Weights of a small transformer language model.
Size: width 96, 1.05M parameters.
Architecture: LayerNorm before each block, learned positions, normalized queries and keys.
Each number is 500 + 40 x the weight over its row's rms, rounded and kept within 0 to 999. Layers, rows and columns count from 0. Numbers have three digits each. The size before them is the row's rms in percent of the matrix's.

# layer 3 attention query, 128x96, rms 0.166, rows 24-46,88-110, columns 0-95
093:466470496457527478512487527540529522500416460443560462547558515457539476521509571509443478500520537448532484573543549431583496592499421572489559470457512530452489566484552491469476534433512523500539529470538518530511494449540530524422551536509488483486512459506489455525439443460490518480
090:556485468443495500500496380495495492521496452490417472495438499510498471509577538484509521516469449518519560497539513480474535507487511458550435492561535475522538503475451528500552533564530497547496484506484464466531519469493514457483555378478441537485460516480492550594451607496547498438
090:537468497535540552504504471467469504454490549426440471498537480502531455429501546542478569452489524483543518561531494512539535483537526535557468454531455500484496529460463539517514548457518528537533475534453464483524504496484481488497498479444455435526473410563449513548400556590586445547
096:478473453512536507463462479509511467527486449505508417466501460461516527461528474537448510549528501421424501457468552509430531568511438547510498523441524533479498556456495496447519523509533452542462477503592475492520547424516448555496431584490618490538511493518528552550456496490507540483
091:510465460492535536482482550552509494475500494498491524431486487486489514510483472547514550551498528456413500543537500478419545548488555538503453544390534518533373534413515610528488479535471487511493460482492477562510494509452498555463499500475522421516554582507499545517488466526467466494
093:516529530534509474455541503568527496491522464432508521432474523437454542542616574521491483474544457511443450497509468495559485455511559484445476535450481480553468556488473514530514480550494427504443429452518514491560445532455461512584523473452473459515454540477446535486529483560474546496
102:547509494494566478460528528530499513387522488490546547480516406470491571532541464538430514562527473533473447477425473532522455502535476515505540506458520458553495475489506495474492427556538542512515521498525601530461494560441473463553511481433551467433501553519488471541494571535486451477
094:454518515517510470512518428486526518557547525480453488556446524506442458492403494423547442432530485518585515484544522546494526502388565505531431508546514478507495492550533485480504588467493500487506517463429458507490518523544458469479533472541459590491485541429492484466542555479472530506
124:558502497519482562522479481543535492501487443543498543528398503481462450569538505520564479498405448487483540471517571435492522443506555498506533515609496476592533487545515532447468539465522505491440506462510508443515487417524467524506483429522546549463485526480505539546477469466510518430
106:484484546492509521528498509539466476471482493522474478468590526465578534488513508525475504570476501517470488542508468484544524505538413568513529561466474426491532567406549503511433500511505452561528434476526481535506535455537471572505461493544505450566431432494523537534398516472529558528
099:543456478526535586532502486504489433561467483509562418446496510525477417496555523470588550487475412557523534436559581521436519495533491503509548456523497501503530499428492536527513517508520530535531500455541527453508531440486474465493436480528435524431508489529577515516524482464440493476
082:524542605585506458524456545479522503487469556466516537475529465557493507520484506511507549484560511485426472577493452550452477532503459536495574436515572445460452488523457444489524501472467555487443480480551514480445471472504518522474485500457504517434579466449568454516504545525471557565
087:398562532509454517511486510484422507447486519504587492550487511540473536579515533474508451503461500400512481530462468496509484521475476536481528490495475463435510512510473427558479496493516402543468543513459434535519545542515546569542484528458474507464475529498538499485563494431586490571
072:507524497492472514521438504475515516488492525457416464452573501452541449402444492515468478496478493527508530497502595471469484514526477544464526536513431449513562486482443515523471508484490525539565493493475486496436623539514510508464554488602469445537495529452547529413518446540534473516
090:515483575506489516529570356468456476499551495552550490542462488503511473510496529486451516459513498551530507508529528602478488466532403476560482444506490482518462453491522458506525485529566553553526545488503515520508548533447539454431492395528476505475466538552461509461485502483494427498
111:525466468506452528509497519528503476556431442502537509541518591528491529552534590508531480507438531507489479443496542463478401490571550543535518474495525465554523522529557496528425534454462499513489547547493513425471480464492466543492426520438564508476469571541469445521554455505489455447
086:527442516486536530497455558466467473454534486490467498456540499488479542537453447466540486593444531445473510479446502505474521519530514594469390476462509482433498513524527528489478416532557468489505488486539437497426527522512482593492485510530616466489528453516527542515524513447556503541
083:560479536500470556510500526411461464499557492493500553460532481533481577534580411569502524517536451504444483434424596455493500462467438494472466480524449494520488447450485498471493472450545491515524559440542533497443496503505488556555486457573533567511475513495502479459461510513463494450
091:505488519488446525586544460514514444471437455475491520504490526483479415493491542516482532435424502512554501473477498493517522534524513489447462514529506494492506499531470504550507534566524506509437545424497616530495544456469503507610554440531465507485445434568493530505538605499531528546
102:545505499501543509520542436468514537487441525504545501552539429509590529479559442467464516474422504429496530537478473554506532406443531483566528491531575467463549495530453449476512557518453539518490520524516488472490472484510498507507428426546471511472459463521545482516465481523611562519
089:498600550518463426531525496449506496493515565427488517495502499540440511581511515487467476477497457542520462518482542504577480551560534517522449465514460503506434468575472434409579406517550494456424482492504510481520505490449506480496522563469512515505555568524464490494484513480458431493
096:486462486580518524409411521498527559487497530492456478533538511521534463492513406533441480518464501476503525508488458536460460600473543591584424467483508489492468507493526532566553470464517468492497472477467423551493505437517468502505528530558495571558521517503512509500448426483449512501
109:476561538488490500486531445511498481525528582473480531517487475514466490532494509528481550491569526541487556554565458509514533513473451477488459518505519392514520497483479493607537502471439472474473427486496415529539436495568469516489467400457492526500433478479524514503450582458508554581
108:453451506497507599449496477485504473560524506442448499515551461474544498507440462476463549476481510548537444447564511567446513501522526491446411568534479486450515501477405530480481555564530455507464519494523507531580516423510464536517524533597479459500491472467558514487439500472508530518
096:567566515513536460497476506480494454451511425542526573461489478478481499482437541476468518469446469583487502469474596571471533520488493464532450477498550486553521389477444502510498499531597550493491513530451529437449467554464495489514507466472547524444476593531540523512497503522465466471
113:491494512444485484488512523499584470521505428573437481573424434521490415496531445446487503491552533550481508508538509551445524500574454457545468501568480447510537423461491486524546428553458615515520500499479481525519512513510531458557460474465450490517530468501471476548495534529533533520
091:456446477539503498482426484541461527518566474531477568431493458421612502471493520585488525501498512578518505413488542501481493499524498590436505525484467516474524496476465527507418492458489474521484497517478430494498469435537435527457552527574560503578489464502520536487491514450536507516
104:520536516454529458515576537494445508440384514471558531476521537533517476484471558493492502458502503377526436532458519497468476503500566483464552474540433491519525441510500556509473516432544542505524541498478483490534514478517575522487503484418532513449434482574507545522581499519509436502
086:508491423462490443547509527454497486445478501524504427481415516456539486473588501448533484533461535524542562544524479506494450441502349514460496528537484528439528487499504522463533503452495517582564478523516513544526488564537478476494523512443424497577519523509468518505500567455497497527
097:524505475489515482452495509485527393486513521480441498540610495428550495420545491515449484492479478514543561505506538518534488482431569487517411439445545460544489525523538501548523485554538483491510490563473488543499551529473494441529525440488509446576497530499465550501409544431500510494
111:540506480534456463534498477484486525490409534501553526472486534496438479469534530511433471461531511517445473566451512485482486517480513477487488472457497467504550395506454541453515542519551551477473595524542580398454524547483551489569460493433483535404542482507527493500563509516480532453
092:545534514516539513468452460518434549501457509545512541443553447495504496535447527549467509488453474536523446495474523495467527481476517463524521514516591560513511568498454579499513587520534471538510520520523473440486437443454454431562553480505560476522525583506448468458416517499508528419
102:527451549504543497549419513515502496455469482520554510484548520459547558586494506552480512592511531466504467490526544444486473514501481510525552495418513551513437477535477547438428486440525534471469475558451531466421448514448495540493493570509563466519508531527531489499603441536477521487
102:526520460455484444496519536477487561506507515453468525527494459569514513525418442499529520499541460466571565489492483519521517480561581499477536493504572465458515490462432492440582517449491529481462426495427468567474464508546475519507483518437512535507486501532432471486514568448619514471
115:512481475498463537550495514551548502515557521522412503480520454509571472497526469484631549565529478442549550529467501485490510486453478528454495482472497586390488424513467533528494483418467415485493429502466502540537511466480497496486553505466514496561499524488449537458518494522534431514
117:500465501509500513497468509579472525540443558478528480523579520543475480462519502512398614507497525526417505491466505411437485550503508522503493477436538528531452536401483545543527531515471400545479481524497516443512458487514511506494535482472510505536472486523500429484503569502415525450
122:489515495458521467567493515521505497503488534532597450558447504603477438467504525470509552557549485441491480526550493498535506467486527465478564440466465479490461481549520512482562513417500540513507471484535474482492509488386557492526438452405477496493522479546471494547560487561416482508
100:516557443501465487485500496419486556471508458512495539482547404478482480464498470458504502458547494530452564431456574539549551500564594439536528537533473462510405418466447535553573503514504547475426439523536522475535543479530546502533502507521507517493458467498498478522522508462476460493
105:533532478532520516435439489545453463544584580536436452485511470511534463464537492544536514513512464510529496528535540574541521466457517545544509560465449539479487549487567502504434514559489457489495439505493458549467500508482417503522520482553481479582448489483470431437419497435457517537
111:496541470468468493523486506533503481505495487453524461511453526392451452417540475502476468461520538454508481563505461503481552543515513499557487490484541423537447522441608510530511581549411516446488474495576480467524562491560514527518486493549484496556501439534499463569501525531431523465
105:511542480512464510493479533552518519558542492453459527561466466413533445576441505497450450469527483450540445473511463465565528490530506481600579564500480493598455517466464488423534460481503521518481463546477510470586560500475476478447474512463573481547489508536519529511526455477507458514
113:542509498536514560506464424461543511451541463503429526523431511500543551481452469473592446530456499598495616473519551516447535485510547484549477482481481560458496494531486446521505496496496442511514470478530553462534446529454470485524467491492465490572569541514435469470428501522545466482
084:513488532561515508514506500580492474510495520482586485460496541541550531531485474570511575537500451511491431468533436511538473492434508515433476518455437488516507477524423487496513497524452565530516445505460424487369475546500563503504501464432513505436490556458551478530492454512554536545
107:502544463468564500470486523487503458526522465602473416521503463590486411435459408413514497519476470519601463477629514524485482488476527436529478468542497441536461516521516561527543460497516524478509522539492451532518513492511482472512501536548447497481481513452512470517530485516459470498
089:456578476440540527550507530555519454533478507512547446596479582518455385464499504456513543495543538551516483555566517453535502490511510467508481456487501512484463461498503508454549521519534497495483472515517518457491483480485579454494461480419454512455558461491438541508557499567460534410
094:530483463496492532503487539486392564499431495587508468470556577475497543558485532533470451487601470522467412539511518559553473520485488547476489489458560488486478503444507516500464397552560475539437520521516536467503487534471480485542504556499494504423409509515468487520531501471468505490
# layer 3 attention key, 64x96, rms 0.158, rows 24-45, columns 0-95
096:465498444471535423497524509565472513489501487478503431481501487549523554482514484434482560588457549444532486446514519517462588479522486544494508515499504423530453523384531509525470542511453487549595446535513491464473583559447502488511471490500512435507460454559481522539453509518484460539
115:519459527530495495495438421446492575517470579477503450559571511488501556485511511536532484467521480463538493507477448445515458486445515466432467533466474487432464541430525445501546562511517540454487571477539533502518484523554516445545521533495423465475610471544468533478560542531470472482
101:599495486468532534527585450529553484429500559552488441489565529544517485428503477454493562503501552550520515477508498462439500393513481432520510550512497467508512515466444511556456550444473545511556511532521452475500491505512495475491499401493405450533476495474469465516531565507518478493
090:472488518440479565492556519550502512436469486441536490504486450508556504514497453531513572544526499471497524535445460517555530493560425540501538511463515487485482502408534487478472505477463491487508498504521508503504573513501509502503475408564530315536484456551541498491489504578460486524
098:581542463504551511463478493487557465446480450507499538453515489442535577520500570577478528486464493486440501478444480529542497376491473464510516500517521458585513493496489514451516447518475521487473547527504555554438440539552496519527515504466485375517464481511513540505493504489513584440
101:582485493506484543492537425455509464514579458474462532498429453465491492537545467522474481438509510502523549485502505489455521394440514469522516487535444572476574480545504516420489542535502495492491559521446479496522522522487430561472549393568490540510467533472486493460549546492481541441
104:648439449453474519492484552515498498559496442540447508483472557475486525533459499489556530509519488447501493539524517512545486383451492515500521606497424503485539559524505555457529465548464488460532536535483525506531493522520428506463518418532450501432476510487494471509524458493502497452
088:369501499567569476490495555460421472509474486515518516523562506481477513464470566464524463499504511517534464489461494492476493657430531488505452474480476487510469510530500512460542529455591520530504477490472477474480438452563535511514530586483502580531555454540494528498530499507477499516
109:520549544549470441490472469506459534569495535414517547507533528502479523461527451516454403383517439530526431512523522492480485490424478497547570476459478533533480587466526456523504510504465488443443547544516501447484507555547510469461510543545457528517529486474512442491535537512444437488
107:549520516491460518501625484395518551421460494490506573508504445498489539551515500533486555460540516482461498531505478482497528374495481500454482530527517448524511520466492509500514499519490555495446495439528469478493504574500555521535500451463463390518429558480557459530501543513522472535
105:489530571564504493519404543574549492586459472528479510523552534514508523541505525550476526488504554483597439527442540492486519532523508503423503536495460555426508531501498517462452441361438487516479516563525471475478433484479532499450448497490502524519490476485472493536513457503463536483
103:452501467494476520410523572473528456471548472476519445602454517476485486532409395523486462518456526501532506523506474489525482501578442537451525549537571548442544524489485457488460477449442511505496480527496510529474436520399442585523478486528497526486493489544449523452503518492525510526
093:496476542566534497455527492426431519486503578432503450494507515478585530473488525459533502460494498469494515508589489507527519606569523551503493563490407516533516475547549516428476527536483579484487513481485495454476442477482522444521463503532523489485411526478481522525453462548514475586
104:530487470500450550504543503426511487425497491467490537520536457543518507515527496440473457450458489527535479561481484489505492444595502421488484484531491485551468477524537542541559481494486567500454477472574491526522439530591493478477499529432457457527460576480534533556423516460611501525
102:517451535496487525514479526527454506638435502526464482534546571535539513500485550503499570496430465494463455468457464442476523492443525501461455602578510579539504517522567431461411499457463470499540522502526542503524508455540482504452522508485466553461530497531504538526493440476502513521
093:483455567539430522515508446512465556508548572544520447478439493496567437530467503458523455488518456524511509539534500509506512466513438423560572409550418561536471579469509500453516455455483528450515491529483485487551512505525517452434522505550470526472547494487498460489499591460522458505
104:564461578419539437503546536510488529370456509502496480514500516533557502499484562498501582500458511541476419521496516489517471439469488422548521480474538427553502487513553467485508504569530491489451498494527464519552545476509486452469496480515525383504490487444470481537435496550540504503
104:504626544424472527504484476447524523561479552519503494453480489488527505520442488528535539497465423517519454539477524467513446506427515562443541469497550503497556528529487474528472511484491439480407531473500514491542469509518479437489467423429493553514497565485540541526473600505550535450
090:486544507473447419541491500530493509466549523520423545578453542508503417482492539540457434534576455559576482460514515481433499493572477481493475594488485547428542530463564457542481538532473477513498461518476560453502522507496523519558523486530467509506473457448449478485491495465511421549
106:571489517597480504501515471456548519615498542448491483460523530480402474541490457507518476467477396509490538565504465476536477456489477468489554601551508445501453568518496538566532519442525501505453494487476463508516458538519559496430482547516510553490490506491486466477530476547468441482
094:415523505484502502464467481464498572492456513448497448551494514552498484480500454484506459553500565357541500539520535520504523605473500460484480481474473520544556434512556526537452462534507482450554509472539504506502576465507427540496475457463474500538571507525521554501478558451433492537
102:437499556455485520519516526438504488389476524515471434474567438531530519449444476480500455520494541504526436500514460512457517637549498465496520463469475427515489440470533478505508447541558499509516545484516501510455488486541493518516491507488579430541534466547489521540431537496534516591